From a checkpoint of a small transformer trained on Wikipedia.
Training: 138M tokens, 4215 steps.
Each number is 128 + 24 x the weight over its row's rms, rounded and kept within 0 to 255. Layers, rows and columns count from 0. Numbers have three digits each. The size before them is the row's rms in percent of the matrix's.

# up: layer 9 MLP up, 512x160, rms 0.267, rows 375-417, columns 0-159
# down: layer 9 MLP down (transposed), 512x160, rms 0.215, rows 375-416, columns 0-159
up375 091:124099110134089137141134132184122142097121125116112121131093136176095110115119118129102117160116183173149150173141121102121126138138161113123117141140117123137137125117113165136164106126114137093131140148126112115108098176142141101128108132129108107118179102125152114157134120130154099143097098121164098119148111166102183133145145119103117115098143151153158099147073129129089145144104125118136067096074136134145133124110134178094143138112109156134118130149196136132149156112076170
down375 089:157098136120174123084119111122088136148138132098172154176127092101134161143127110154133117122139127129189078106105062133148159116143121140140145125129074127108132118120164129152140162157128105105129106158152167136115106081106125156121175108134108125106101125108119099140102129174108122097102117153154145124086139124136136169119123130147158121091117147130171131092126114089162143118129139106146097160101086160127105122126149111111098135127111073115132114125095104103105116160139103
up376 097:132112137168142143110096153143136108144069143143143124144113137141145145130126096132113149102107131086116134087164091112123124176107119149107120151156130145172164092098157131127130161123156114133100116120104136158167144134127132136129122181120136176101173126082121172117082139097119125122179134098114122089144136140103134151125145126138107181120158151118163115158122080124124153144076145108130104131122129152139190123153099119115114085145137141106119142106109162104069147121135131
down376 104:069146114139159122138095118127143142114113128118062137111150120093131132151133154155151148109080123144103111115074130124144130112090143129146127117192123093087121148149137125145130112122153129146130131133088102142137153089123202157106132137133162143133111151102100100121088149150138097146166103131150126126110138120090153109123139164140146153130134147131132182117142080140152158149129173134110117163097124086131115120113108109126139147174120119142120149120145164094164071098135104
up377 093:122154107126103127112117162200129170115132110098133112142103116115133165141125123155112147124139113148130113091133125138122122111086108125154138112103134142126176109123159100121150146132130125144163141139161135131113129092175129100145093109145118161174148091090141183167140108156122149115179124149153149076171110120134111151124102148134151100126090130087165121103158134183156106122104111113098126143135124088124153149071090122083127125080138128144114107125113141104146155146108147
down377 096:187113122187132136141140132105119088122132102172125132152124127129163093127116129110151124108139076161128096124129141143125146107147110156138153119138101112075122114161079087137089152185125132135100091110137105103154116124142080140164135152129113134114165161142095101134132168117097154096107141114112131150105138106069132117115150148131124104135138082190118169120098122140122157140080166127108108099118141123164133116137131151132106150125168157129080122108116148127112145139114135
up378 096:102133135128114167119124120161116119130145106113119125142108112116065169076139106130156136086095133134124113118165135186080135084103122133153102172123134130157150119161157116100123126150105164125152084129110136176099109125122104115126128126127116126151136136105180143123146137108141139125126112144122109117145124118131149095126132118172107138120126080117092143058176144152116098086114099190097112153102099101158106149122123147135086144130073156126140124123152166143130134114144107
down378 098:150102142147120135137111122096132094145144156114130128142092126120150141130110128135117102120182148103095124148134124133179133106110104116090100151123144118112112122165182162144143129126118161114113123117144157111136128129074157118144146105140137143101132147187154109111110132125122154111101108091128143135143191134134153175139137148160150118143143105112161081089098107093148080124137134148160063126147121160143131118120148097123076116142156090168078115151111157121085155101150111
up379 104:164137122104098142115116107115126144166127124131159075136118162109148127112137154107096154166146140144144162136086124169179103136158130141132138136171121097135091117088084130119133083130142148126107135123120180152119124144178149152085135144136147104079133139138102132081140136138140109072115122136138101188155097112157154167147129131118174120150133133122123151099117156127116096138146147116135125143124148113088118115104124087134184101163116137113095135118128093109131105093112169
down379 113:126120122150166113127151140111138111079173104183121158098155107100116136133116102151159131126155102114123142133152146113109125117116128123142131137123154176144131103145145102117137134106087128140154167102114087177159121167108121082176124117097151104153116146156130140139127138116131091126165095124120135115144108088142141150110116130156113142124138114130126123122123089091078082062068127147125126146086126125153121140128098138148110115117121182145153146102095164120068148171142128
up380 092:079110127131100077122146136171144095110111115140110145124134146132066116097091136153106181144123137119147141115132147127140149079156106114116113180101134140106113128121122100126161126143149138122138099152112120136116106115141173104134110118090152136117117113153134106117100126119130173145139133165089142135124163069158178136124112111149126130119123111106173123136139093067085102112151161102127108180102126160132131155137154126194122153115166120092124106114125107133107097165145123
down380 098:147210151160099096161100121128140153128143159130128144120119131088131162176134130127142144121132119140128164139154128150134134189117127106155114124139115124179129132123155110128126100115102110108116090139100164118136100201055150161148119119123150160145168137155119146131118135106160164114122113163089113134124143158118077161139139121148098155094144139146098123125109132102142142090139118113095135156163117144128148135129139172190161116158112136145118162112138133116154132140131115
up381 099:103171106126149136089112135103130087141154157115088094106134093143137183134101132155142129155129153143124125091170121153178129154142105155114086118155138078184128125094165120177138157109108110128136162093141108138125139105154141141154126127116103100184112152112167096133085109121149113106129116140124117124112121128109133109127125137121118106154127088121121141132137143090127107134103139090120112140140128141120149127153154084151151190122132100106128155208173138154138112117140138
down381 103:148184122087105126178120137180136136115171122147113131137102144131115075174146136142153128155148106096106127097119100089147087139149112142092130178148113105133101141104140167113148091111133110139151098124098127148152165118095122140126095144140123156131116106088118147151155106115127130167135151107126118150113129159087124174130162074130124136130132031168146132128098102121161169141138146148117099130108156108121123117126144119145144118107140116119128169113102107143125131148125117
up382 097:110147126138154107099128092124135118086143151112157152183103109126160116104098152162118099096161085132098156178145099132145117142167155137110112148128095144133130080121153120148135124085109125109070118125101123121087130120137177090137129136140121127139096124090147158113148150065118118127090118158157147114122129103190138125162085139145127094137138123130160149106130104083084104145121091094134142095153167122155101146124111101120128124082121126141103106139107140122113109126120123
down382 106:147117126102161102155102121151125116121180089174122151161169080130111163114134137099128165158134097103118165132108112154142127116165155128122126106119106157130139134101132146165129099149138141140117118115085147126117116101135183143148119123113105153149119186139179167104124128109148130087134115146087111126090154130175140122130097124097065114123103152085148142129159138068104118131084115137131143128116137145169128130136169087108124120096144117126118138121142108161109118155173125
up383 110:121133124138144167115090108122076117133124126131148156093139132139109143157125128118085116101116164132150129102149143122108087125134098143119173095177141195162108145149108160125160176092153110136088113133167146137094140117145143140095129141119122158113136121138111128132106119164121104118141104106128119165137114079136107116089091130174188166118120122130148151068107136116141141139129145159147117115164108078132126140126134118168121135128149117142140107080094194142135162123125135
down383 101:096135145095174134122079144127110125159130120166144129132083153135106123129138142116130095103116161127109120135110133095140145159097102144120133127134145193107103128128089140160156175132106135144099129094156084155100147079124158094170126145141084129140092152124159132100131153163135111117166132089127128130131118112171125104098142145158190124158113126168141095087136164125118129142073143112149110113144119145145144131161084146124138142148116121117129119117084167083153115132103118
up384 098:129145165129138160137151121115119104103128097115126074139137108111099085145117093132130166122124146121154111162112113139135141107104090136135189151093114153155101154089118110132110110122152110101165135151112136116119159089092150147122179155118120113136133088141093090089100158143130178129127131143124120155179116092132115173107135155098154102041140119123121113142136110093102141132138133138138135177154146103132152151112149108114159082133156123127127142135133115083130164135110128
down384 100:178127122083129085150086152152151105147141141100170123135102103165121092162094137116098096135141122146154146139122146135128128147121126119117119141113100094112146156080135121142142156116127110079094147154159103080086174138135151145128128108106143145149096113110139113158113136183097120133155076145109148171103104161163108127156126124116143170112148152103121086124166114101091082146084155100120143141112153141117166136128136118111116119110127123118134128110121117119099123161186126
up385 095:142131135136170135085153107123104122143141153131136133100144111128132108111124177166101158117141148102103095187113144155109089140140122102068144135121119101111136094075152127142092138135183084132173077122128098129112129098129135135137153107169105109134138112145089153121085162117142098137119128172138103144114102119117138152167140137138135124127153141112114096136109101096134172157146191107125111127176127147115132100127152103154123095144126093092153127161154110150134124153131093
down385 089:118114114202143123137149114122086159186138119143167098105155121118143147066110129143120135139109133102100134125143111121135095094112118101105142155130129151128086093097122121141104156126114156146184144107163102126134105100121146187123137130136121110116121130114127125127114132130098101144187127090126130099103091122137126146130122096142118164106168111147138123092137143119162113161112168158138128146153149152076077156112090124150072166090140093133148125124128115149139135140143093
up386 095:147118138144083128149140101156146090116131119114155162136166080100164143113120123123131133123108155085140143122152156104108121137130081154199142157145136157093131137123141133094187176086123123144127156128120115114141126127163122132123115133107120136119153141168093113165149132176129107090139081110169112111132142133102111154159081098171105150135139111122155125123127162140154159121140156109110125173141126116117136137117114135183073115074138117092109118160146127116114151114110137
down386 101:099099146153137124154097148103153133113119141096157098112146132178163129145158177131092129124108065137193113114134132136155097100146159166200148147127151112148157142124114096087174160143144121092129138183122110127094152150077142144135112108138166145108113132133130100139100129131090116133154119137128133090131120113121129154127120097137153138062117112143100171124085105125153127113121143098148098156134122134101145163129136127146089140125146168132148122130150123131131107153117134
up387 093:105104153151095143096101158089137151096096108088137116113139120137127126130175134137125110125170064163163132137105122143170106153158110112144137126144140113143140134117138161123151134155144119156129098154144100120132131108132147138089150137144111142126125106104115111155158129094121139109155156154118146139158139147184128165092155105097107152151137146135122099125134111092125165110094103090103138151157112145155123126172096164163131187118095115158160166165170137123115129180098156
down387 093:166142149117125130154124131155122097122153140147130125086123149113119156106134131155162168141168138135148168107162104148110131142091138138126109128111165135117151063138148150125132134145132157131118109129124086115131102146167134147141124128152124092129151115154130115135147137110111093169121054115117114104087125140127156145144133123143154081130090194133115123157063109142113156119130175086116137101098168150103144144114185125134144104133106149117111104128098071144141093103094131
up388 099:128162098152114169154131104163143173104132113129151137164119129141184118123139131122121152142153109213162130177103128112171142144130109102142170108125145126128082119127085146154156100164155104122121102083116150120108120144110088093130129089110121148142149156143157151101106175122130161139103125102107146163147130142140144122122118119180123097141118152154092168122155135109117129116145105145105094126143129095152127105094109134131120108146167097107110134158153135105169147089130136
down388 102:099142186122123112134108130086113136109159094130109114131141152156098091150125098131149088125117121162133110151126157127134101114144154109183155140098098098149104158108155122156135069157142108101161119111125080119133133119096137129119108130112128133136132132182166136165142145148177129174119116098155147153133170143100094141138128133130145081121130141064143145114091120079160113132141112133146143127128145141121145112179138164127145085077068131121122134139146124134132102147145143
up389 094:098114152103140094094131138150133141137146169082147116126126092109144178135098116091076135155128117122140115135104097128116129125128153128162121139140093107106103116137103082116164165154124091097151118134100136134110120180099087179142120128109153174172129130136091144087120121118129137078101112135109175129119164115148120189119116121166157086110129109174089134100136146129155130125116146169081119144111153125115128123147104125117109129106168119105109158112141093130155137133154131
down389 098:116153130142103061143159173166112139139123160086125102129167124129115122117087164138150135138132160107116134130118069148125117130138153138102101097115137139129118081088136122121168131098120122159137150178112159180129123151135135112129064075122110135140121127125133165094112120122135165143070181107117113160145147159151127127146131132150139096074100124135133117103110115104119129121144109151089132166118144120112133100144157108123132110146145152150162142116146088135151133186132106
up390 105:147083135146135110140151119116104139153135126109124164113171090121145112127111178167134092101165137125142129145154133111138163115104106125139145105150106107144144085139140092161165087105130139113110093104116131096126064133096109155164147101110153167124169132138122130116108158133121146161115095133148094107124044150113137144138111152123122132121135101138130144154157142093156160134155141073150077144137106100096103144126115150108125147123132144097180101125142107092136141146107103
down390 093:095132102143100169182139117105152076133147109168142134141143138129115126115146140109141124140136115124145122128113105142079217124107140116115154183146149106127128112125142103141124144164160157103131127126122151119113100096087149081142110118130148162131059138132098114136136112122117134136116126136113148139156161111092143172116112126135148099102136047125114126120101138122140105133081158155117163142113114117135147145095158130100099127141161147155119137080090147119172136139134097
up391 097:141133133154138113137149128131099130062086129122176115125147169099082151121119148123112082121143105157124169113111140130129104138118102113146167115149154144116122113127142107126110120064111150117140084145082137128137171123142137166110142108192111141096095117134140125109110154113117115121107130117146109126142145096153156119128111160126138151113148133124171138101051141090125130150141109118125124135114128137146132150119128162144160149129194129139067121156143089119087114169082119
down391 100:096100101083123116153148095136123136103105109159103124141176128176114138138126146144085088129115134164141115113170121126123102130171149105143118122156119095157148101129131164067127130088115124111120114128149123126172089118126140111132120155105114083130175154138124098179139080111122082128106143138158112130137110176151131153147123145134126116155122069111201128150177116112116141141151110156122151134145097116130126129146129125091097151102169114141086128132127118143117115141085130
up392 091:147140102093116112174098125137147112124114154115140131124138123135139138149135146150094130100122148155102116119170097197110101156145164126166114109130123132116111154085147087145150072172135087148089127163087134130146125155173132140107111160153110096098115068149143128111145124153098146135105124101113095138151103109162152153138076125132131137119148118106096110144136078137107132128164176154093102111112101152120140106161112124133113160127112085149147160144119092140114153122133152
down392 093:141136140140109157106099095133136102120155106138153124111137171154138110087145124118122104128118123102106128142105149115084129147158155177129105110120108155122103128100161124111072147146130144108154135138132118126129069140198108134141137089128117176077138167150127079184089157120133108152094111119155099110086137110151141111125106135137139105100143170146178108122134136140127112129122120148159139129154139098193152144126153146148118135115128113115083153182121166123112131139099133
up393 097:137123110185096176164141133121171162111145147119090118116162092119115126107152158148135129077165121144097144160112149069124128124118122162140107156124115125154147072109110112109115132130142136142098115143109169114168105138099127156116092155103120115128145122154140115119180112113144112122138090082156090095129127168089127107125138103101090099103119138130113130131097156179156152149128111140106085136157148155118106101130099126170144127131157126077102146122098119117118107115113150
down393 092:186183195129147097101086170137136139125144157160144129145129128122103141107123144121108158123137130138112111145116102158162142147140130146129132154104124098121113119150121105118124119129148104123164151147099154100126155115143169103115131137178152148107110146166150117118123148080135109170124065115126088178117133175136127090122102152179113124118163102112145100126131121102148153141109125119123101116107123157158124154128078099077156116123112137114134145143091136130096122124092180
up394 093:100123184142152144158107172170106093116132131108160169058075137138135165106107124128145134122149133103115146093094164124158099144155109123120149100093103122099107118102137129139107164130141127133120120129120122129162122131135147153156071141153124163104079165117110083126130140114112109160119156138138111146107102115138129121100102185121101138131122127109141124109119149120117128145141154113083145142112177115137138122134153116120096173143111137110121111130119110162133153124182205
down394 089:125127115143171104093121098125117098108147124137107119136141116133146115118100070151170134077151099153145118128078102092151115119153128148108134135135121087139156175085138134133122167109145147125133160128146091121138175161177094145146160102111145151122145132166166136086112129119159123130133153144175148153121136165187089119132142135113116171155132160146098127116117109110148140124112119150136097098133176075152116135119133122149150130125145127176144143151127102113184132146104144
up395 103:112144130128143117064151139143125128090103126112116121130120111148124160084106097108135139136086170147130131077135136098127135102167146140119114097110134119146122113108162160170179156192095120128158123140131140149148126139140092121125136111146108080100149149115090137133154081092080118139138127177095135081162104123140098107128134155134126112155097128119149109132120143149152136108176100138148108122144147172154108113158110114096107124138122162096155114079153095159111124107144153
down395 112:145099157106143104096148144141135127111107112118150116155139110134151094130140119122079148145078116121136142088170122162105094142162110109103115112153146133226182158132128119133122180126110157139131146137172089144129120168122152106152102148143100111130124172120124150128170154132119134149095132127161134125115133158147141153140127137159104082126131092101138115170136106092085137141160130122148154118133140116142127120158114172134110155101135175151134126075102116154142103159130124
up396 102:117098116118081123140146124111112110102155087141163136128131115097108123124124129077142116138096143122113144072117118095140141132142121113137109155155127134154140104131132121125117102145109136117138151143096135122141157167138122164149122174123135138101104160147146103110106127130146098079099114135144109103130103165127107120118145120155121103136155199086121135132143155091100172127162118112143109140084145047106158149101139126130138084191141105143122184127177089151129126117161137
down396 087:163079131157110117158121140141133141104127114125126090151127123123123085126111138130100102131134151145133145137102104109094142135135123112126154128088123115077110118128148156111139140122093130136107123101127131163137113122120128123158133120125168122086147144143093203115127140108136074132123117156144105080128101143141132152107113126169149136164180135121110119062117134120117147123127154126129122102105142030133118116076128181128156100136106129186130137150126110120136177129147173
up397 108:118108167145115086099126117130114125079204139102135132134137133096124132133104105110108119164129118106113146130132136100172166145139129119094114105124110104123179148122142098148168123122121115080103094122151138123083123124151152155135086120120132170117120109124116147104122114117167095081113184136142127170136155150147122125097129133081141096123167123124163130134099152119124133079171127072109141078109080128126102137116116173134092129143123138123082138106126119119092121156118123
down397 105:083158144156148141133117102113158107141145077101127129112172126144125109130124155103099109150122136173108148093160145142117122150091140103097144120107170143151084122144105119123119135104176164079132113132141141166093090103142121117121077114162154130140132112138121145166140148165116128109176142135137144118130185138112159082128122134098117110179079129142124122166116160141147120097148095140111113133156168112118111139116095132124097137153106131097164109165134143123073102136150142
up398 098:139161151100118136107109100118101122098123161125106167136175145098144138137143144140114141128106119142153137136160117127154098136114133168079132112197112121138116126084136104138156122091133089100134129063068111151095143194124126095150093170139106148121107174151134131141116133088104133122083083133166148111097151097132116118150131105151135151125137143146136148090104102104102103138131187089139131146142153110127130107099133134138178101147121131103115114120131125158129136118145143
down398 099:100159153132111179126131164163170099107129138081161095111134114151130123082098166153119134103123140102135094153155138156117159143136086159091119104162133115151142123148140125144138170168128115111127120116135134108160132111086112127103120084149150116116119134162066099172156129119110131118084092119145124130135131109133112083097157146147142123146085137116139144119108142148149135069137082111101144142139104125161122119135133115172147170123188117165108094149141136148155116136141115
up399 089:165156043080146121154170164166104112124116143117115128111128145152138166113130131119109105097133102159173143178159106089116119125148093134101094111170145097114171142112107127124113139125092131120115140103088137128163154192165144130112150137130127106146147122135116074077126131174123120111144116113108111164131163102153093121124138113119140153130154121160101129162100127143109139143103116139104090120129146124087154093142105131113141140102144115117148126113173104136109108127153117
down399 094:110139097155161153130175146118117147156122088172142102114087161135107140103133104149134113142148124156102148087112173112140128140145105120157191150134091104118063140124130128093156106127147156115157122098122133122106139131138122127140107167157133115101129136112099115090087152113071119128136150140163162152106129149127148124116094131089116131153110122132109140138111093139133136113133148160123116140104193120113135129181096108111158117148135117171105174147110112173123103161113084
up400 105:125162137074136133122117114096070098152128103111108112142101119123129100107123147151139132145136159165145105157156128166143153117151131101121173141107183123105091164093148086130116191132124121131118077114134153131143125126107118146145126113092115125173113089100111130144204108083095106133145112124130133106117122133148145178093118127078171123091148135125139112122129131118135115153125137119077162103083109124150103093121087109109113142105117132103156119151136135101115136148145117
down400 095:120159163148129135134096125142123151109124148161139109146156136151164144139133146124164167134137135135107074104135130110130161133133152094099144157108176133157092164139146079076139108129128091118117132107111153108156143154116103139170125109181152090144144141078122155151178133124098141156150139070165135107129097150116102109149104150125124129121136121127141122134100102125139134140154116116108131078150079076135141166120122163086134104134122169154160110122140151109112135084099110
up401 103:143125117128139095067124156139123152114133155129116118114121071164115096143088125151145151158114098159098133141153085131157141113117127098125100143126122111169058114148142120102099120094174106148107140150162127118102116123126105123132134121096122112111131101110155160127151138096129105142114112160121140185084118115128181130135137121096129088149150090170102125091142105109151142116168117140135147132176116135126162161151081173154112099118143122091118106156124111103127157101150144
down401 098:084153086120120135166097173142136129123120103142142100132097172139106130143142100091126138152126137085119175134159137109110086169120106122119144128094118118165125123135111135063129089170179079136147127151139121122130123107132157130173117156099104119103081150131141132085125104132132075101150178102130125106161156119151131102103147110117119152158126094132148129141129102133124123144141124074130168182135148140147129158131133121149106106129115091123144114086152120106136145088131157
up402 102:144089131145139126131169120128146162126177121101117125124168134102124137147140143118138116137148122164140170113136115150124169145110129107097149147140052146150125104115170135112130116142125118141137146116150151075113126100119141140090178118135158110135085096155142117080161132087084146181145128115105117146108149120192088106170126146125137117129123143104169121116137134131127145090148102112096092158134100101105069153131119129129103166125164152146135107097131121101135108141098094
down402 108:109118165118136108136107150164138106119139144146145115071131141110161103073165188107142156093139152134116146102108135119154183098126130161114141119165105097133175148168137136132103108107162111111177111147132104105132146130115144104159139096116108144131110121144115089137159132153090160112120109143145174159146132103127125155139142114093157138161131148123154125102129140120107134115150159088128107149115095055116131149159084119120146168118134135076123168149117130098141108103131123
up403 097:123131124120148155117124143129127154111106147119116085129093113164158123094117107132115129147155123104148138111124167080129156089156134157117184104156094109125127134112134147152148163143147125087178126100103130132170132118140136127084101097124117140128114142102120135124125131141160109123075106142140077133136148136159100141135145144131160118110123128107153158065112120119058133115080098126157072100125115153194132088133124130147159162175141141136087104103112105139146127113132138
down403 097:098142112138114112106170118171110090125141102135099127109098159113138120138117105062112115146142095167134110147140111098143085084133084112185187134104152145117183109109138155132157120160119179127131106127122152150099122132143120091165127116149123116153150154125116156097093149120116122166144143120127116127140175113127153105125116140082121116110137155133123090135112149130089111135115136131142126171090143113119150124122123154119132122121110147161109069132160154132178170107092100
up404 108:134127152126159140095181107152115103112153147133147146108074138149154116140148079100146114126145106127120132155083170150136123159143128136140136130137157155130077114125126076119126124136107080135108117120157152134120139134153089108125120103154093164109122104131185145104105156139104143124134134127123161131153161088093109182076108126132093167184121150112128143098119108150157130114164128115099067105103133103158114113165098132125116141119104136115126115116114157100082157110137149
down404 106:113156144101126116151129128133110144108112132129159124153162072141111100191146142133139088096104090124166153132097146137143062123156114168134110134177103122130150121108147164119104141109139134122128118110129155114134117101123127134122152158138126119154121101141107107118104150126157073145157090126118135141144135112126155121100140119111111121121115177127149134132149107115130118134178152117148156109097081173134117093106145193143113131092097123147122155035087115115114148114120143
up405 099:114128136148113133099146154195142097115160164132117140152136116160113140127106149107133104132121125111142145107131088130122166122108107164094173149085108159152156104145158145108147162119150122083139110175101148140135153151142143131104175132147086082148122128133136095148121105133138134151124081117146124147166110136143099137116150160105168108111183135123124105152082136138093075141118140124102142165145123138139131168108142138146165103182160099160127128082118125153147130102115097
down405 104:118136119114150174124123155143138126149138146192145112109124146120169132120136146136110127110148129114182073112115151153159120160131114142109150130145117135084105097155157117091083137148138109118116110112176101145161096125121161104154147108097105100159142109117137103131106153168161148134172120104105123131156138154123159090137119102145125095106135140111115102110104111159152137118085133130110140195151092120089142156098165121088131140094167140133141147134125131169100167082138122
up406 097:122110119119112145117140136119162146147055126113132150116153127101144156120118056167109166160089127157115124166094068125127154133143116122121137115122094172156093106121137087124134151150133109136138106124160085130116075127111129145127138113118122116115106149088123118077141101123095149137110132119140131117174095148116131172143131171120128123095148159110162110121071157138167157115132125138143115108102142107101114154135141150113152096145129113141125203089099146121141129110107118
down406 091:127133109168113144142159138164122157157137164123167126140119118110146141118154134092131128149119142140096130140107179131173093130118150145141133063136122097110154081164097097169120127083109151102110081122142126106155112151162154151132092149118117115132108128083143121149149156119116131097112161170133108133123114149170099149112094121147141120072140133133130137123143120132131097098118166149116155138152145115155104079132169130171121116145097073149133130145154065140122121103153106
up407 083:106123164143081120121121150171121169161116135132155102117127129121028154128122123140174168116115131146100141111143141120147142107093132106133121119095138143124108133159131166146105127145157105143134121176141129103040100097143192130117141115143143150118102119119121166133106089139120101145120143123125125143100120172120103116161145148148090116162142171111146132107159126126136136129129115119160163146125125094141140174132138119150092095095146137115123134105097085156149118116150114
down407 085:097148130142116110162123110132136101085105139159045113109107147138159114139126157133086097096136107123095123135110140117097140109143152143075159131165144129161114150103150127142110079122144113120141169120099138122171126143109135132093120135129107121187115140128088119162118153111105157141120107074114141111089122160152118142065130155086109161134168141109095120136096134131111133145124129107082112074118140113103165117100097146145151118153147160121141133112152132128116107164118152
up408 101:102118135074088144128180158118144124130115109147127120103126159116158082110118087140157103110153096123137106107083136124145134106149166153141115125159135149148111116107172139133096148113133144093125127152155174154100145151117133113112096113132100106183124131152154161096120163135071152104151121127168151137138150095169135120068153172159116131118150067134148118088131134083126156128125170155132141104114132130112118132161152111105129073142115121137105135096125129139125123121117098
down408 099:137113098133136120125113133117113138133107133119085145179090128132079102167117141164144141154145145157129067109124106119138097118158166091100139138165127127138165159137110121124121129147144151138101146159137136125136134131101116070094111099121106126142176110091125112126129123133111149119156115105122149155109130140132146107124091146141114187133167099172180133093178093103086101084124136104163131136118150142104173122140099090142088125149095122115169137166114136132140160149109147
up409 096:163081176151127151110137090132154081094115119141185159110135116086124119108125141136126131125127172135153132144167110195118110146126104134132177104103143090112089120117115108162124121099139137146057079116132108138132145107132115177106059130111144128143132132099103120100169100100151111096098118119154125168122105151146133119115136123128127090108125118122133175137123169123163142119129124117147114149132148128124112150114132127146114170140099112104098123121107116138124098162131076
down409 101:124116133156121138116153154168137085130165149105120164102151119125114126144101103158143126181122116145127123108136105118158061134130127100150158141121160120148116132075131130131192134145121156114131159108147128169141220100134145164110111151174144110125099155093125119102153110107156108141147121143115164154101092154111124125134104083121159148136089092172155105158175148119154122143114130125128158135093154154134161133135105123132117148132124130134146106101108131139167155150133117
up410 099:130105165141126119062142117157143131125129134158129150143123134096104128119092117139149114139095138097110099156158173170105161123089093099117149133101094127160140138115100115115140161131115156111142125130129113182100137157115134092161143085126115109107145111110146120106133117112125119073117123147125099111109092153113111101067156139133116122124139107088142113105148129139146123104134126135122144123146094202090091103149119138109119156036115126161126154132143121134134163123118169
down410 100:098128111145111099145178097168128177111109139115098147144117153151101103115170129142132160119156140140118139072139105129158079126133126119168158131119137110107114137130118108088085087129159097096126136117120127117115127114146061081128096140142135111135150136107168092118172155134122163137140087131141132137147163126092117140119105153097160140118123129152161124111085138106116104115090121146159100130083169122143175136120125146093132118134117176128142137109153153146116115172135077
up411 103:130135120186114134150144127109139142154124163168114112068104123139077163087116072164134134122150119107108131107106131142109130089122099143134113121147174115174122120152123162166093118141136121120188114146076142138126093132131149097073108105114147136123092172100092147132121111122113137154145178144115145139137110104122098139128116132118138125090161118126185136132171099157133139175131096132090100143127169121134146123140120111154133103100121145148134139119141142119131076122161114
down411 093:138148144186132146171130143146153141133171132169091126093145147162147158116148096103137130141085120137112165161109092164192134082158076098142126132141119142156140116100094134137101105152125087139102161169087106161163119152140127116107118099100131135149147144082150147121126126112106130110134115126145144120105151101131089121133101129117142156132140176119115111135129110118123127123128148144142106117132074122104156094132139182134148080159095171143139125162122138099107121092130110
up412 105:113137123109082141141162094136092121153106161134095103147138124113062092110132086146135121104140114111147145141126095103074109133166162131133120126123132164144109114145143197115103107119117115169157109170109128118133103131144156105118092137134129143134110163089104120101115136113192113151125149154151164137132160116105182154119122139122090119146151146125172082111111108120161124115116081109128129123160139127164160103137122142113167129168114126129135131100149119098102131176122093
down412 112:108114111086162171117127113198150127156119158138122112167144099102118099155088153102106088132175095130143129154130124166113116083114088114140122153136108103109134136140154131141095143122144169140106135084160165156114147112159124149142114152130115128075128109137104129119107132145172129102138116127129133158094144131112125130149139111108124101110140102135129116138143134133156124098144151146094118145102096099144133071184105106138110152139119130151125119094155123141034153136147105
up413 104:127180128113137108106105079132098093117105096107136094116113109117147123127117093185158106129169097110134087160133176162134156148089105141119134153151115171131149152137099181148129097145128173109126120079120124087114140110130117109143137119074118150125159133140146157120151143124117095101117095161143132156133099175147145155115142139146147106141125129150122105091143132119135125169138123138115145145119127141164068099148070169120102180102149127099134112106136123116142123146131144
down413 110:103162117149089149111139147165148112127115147162135151125090158102160138178125135169146151141142144140130118074100126120116137163123127117173098106107145158119122106122127109112160139140099148141099132136132153077138109139105093072083133140116132096150089121123121104125143114124196142103092104103147129122116153080108122149179139156146067119103117080094150112146113130168130129173130115140134127118149141113094123161160115115111120139101127148148145153109148168153155117096111131
up414 098:140137117105098127144142134118115146180159084155093162115140098096110110090161170115151137129120161099167133098062133132109131141149121116135164155099120135105184145111108102119120155133101133089141115124143094112122151147100103145139109163124143125152140087132101139150118156079145103091139120164175136114154121134109095133151167102123130162175133104134100106118114134130102144084127081172147131137095111118120171121118136180121158150137111098141144112123132100149092153132136132
down414 091:155117121136139167135108111131169120116099161128094140119121107142142139139122132138104099110149124110125118152108146094125176118145086143170130141131167140135197090133130131104095155162167119142146136113127122147110163136140139124130103069120102171117108126145111095126078096111091131094134173138126128126114130156100107101145130109118105130105122179107117122125146128132154152152157147106128116093168127119108173168087103092154114096138127105109121092126199139156160100138163159
up415 108:130098098146113163109148133128120164106071137109155157151131096145101171150166098131143189091159143147130124106122125156106130104091141110130089143119154112161113155166145139124180157159125127135125139186135127110165082129114100129142143181124107151144109120129140111107120105140110119120124117135117116077126114114134171110136122128121149101132142112066093125177067106125133159124131087124107151119141176083139135110149117126140100109150110121081121117133129153119121142129101094
down415 106:120116088090141108142140128174114168070109148170107108086143115142143143116147146133140124127171129126139105158145132158105133149109154127134124140134122132173148150122100105119095145112117098121104146124167133168112108167122093155147137159140142122069105158171132150134153134134193118114118141116163111148127127120180152111125105133120112130121071130071107153132140159135072120114151104105163119157112094110152127133157158101094149154110134127140121118146093159120101147153104171
up416 101:139097121130137140126147110124103113133095119146188137125147178163096095142103149146129157098136141064162161115141149096106098157128108145146143105128151084146139096151167113171101142126088109155118160113129108106080148120105125146120112104089168149128128108113142115091124114115158124100124080116107080091101158101119128128094096142126188114100111109128149128108139155134113118107089150150141130169094116113145174139130111089127158134136151108123126136143102142135087151114153116
down416 099:130132112095128166130117131137144144075095131127097185158127135077118109144125175147164163141128152137130135164140074132104108157130133133135145125156091148135168121099145144112072168142102111113140143118124146094102100185112136137124152131085129143128129165118126129141139128169120156145105080152143129144104143159149150139182143123142155105162165092147110102147095132141126118093113154104104150095125126128124130093108134123068124119137125134128119147115124089147142166122143194
up417 099:164122120096090087107126135135125126094095139118103093127115155125138147150135115092156113140127139121137157139088091079161153136165135170175148126080124117112091154109175154137094151112142114096108149166102119132098100156139153177144144150155092108147141148154136151125157107098171102116133138140114098165136155072105166138130128079093140155100107109122122140100105161160142130125150132138142125103141115137142135102122122096094107125135136164119088109109120101144140114114154175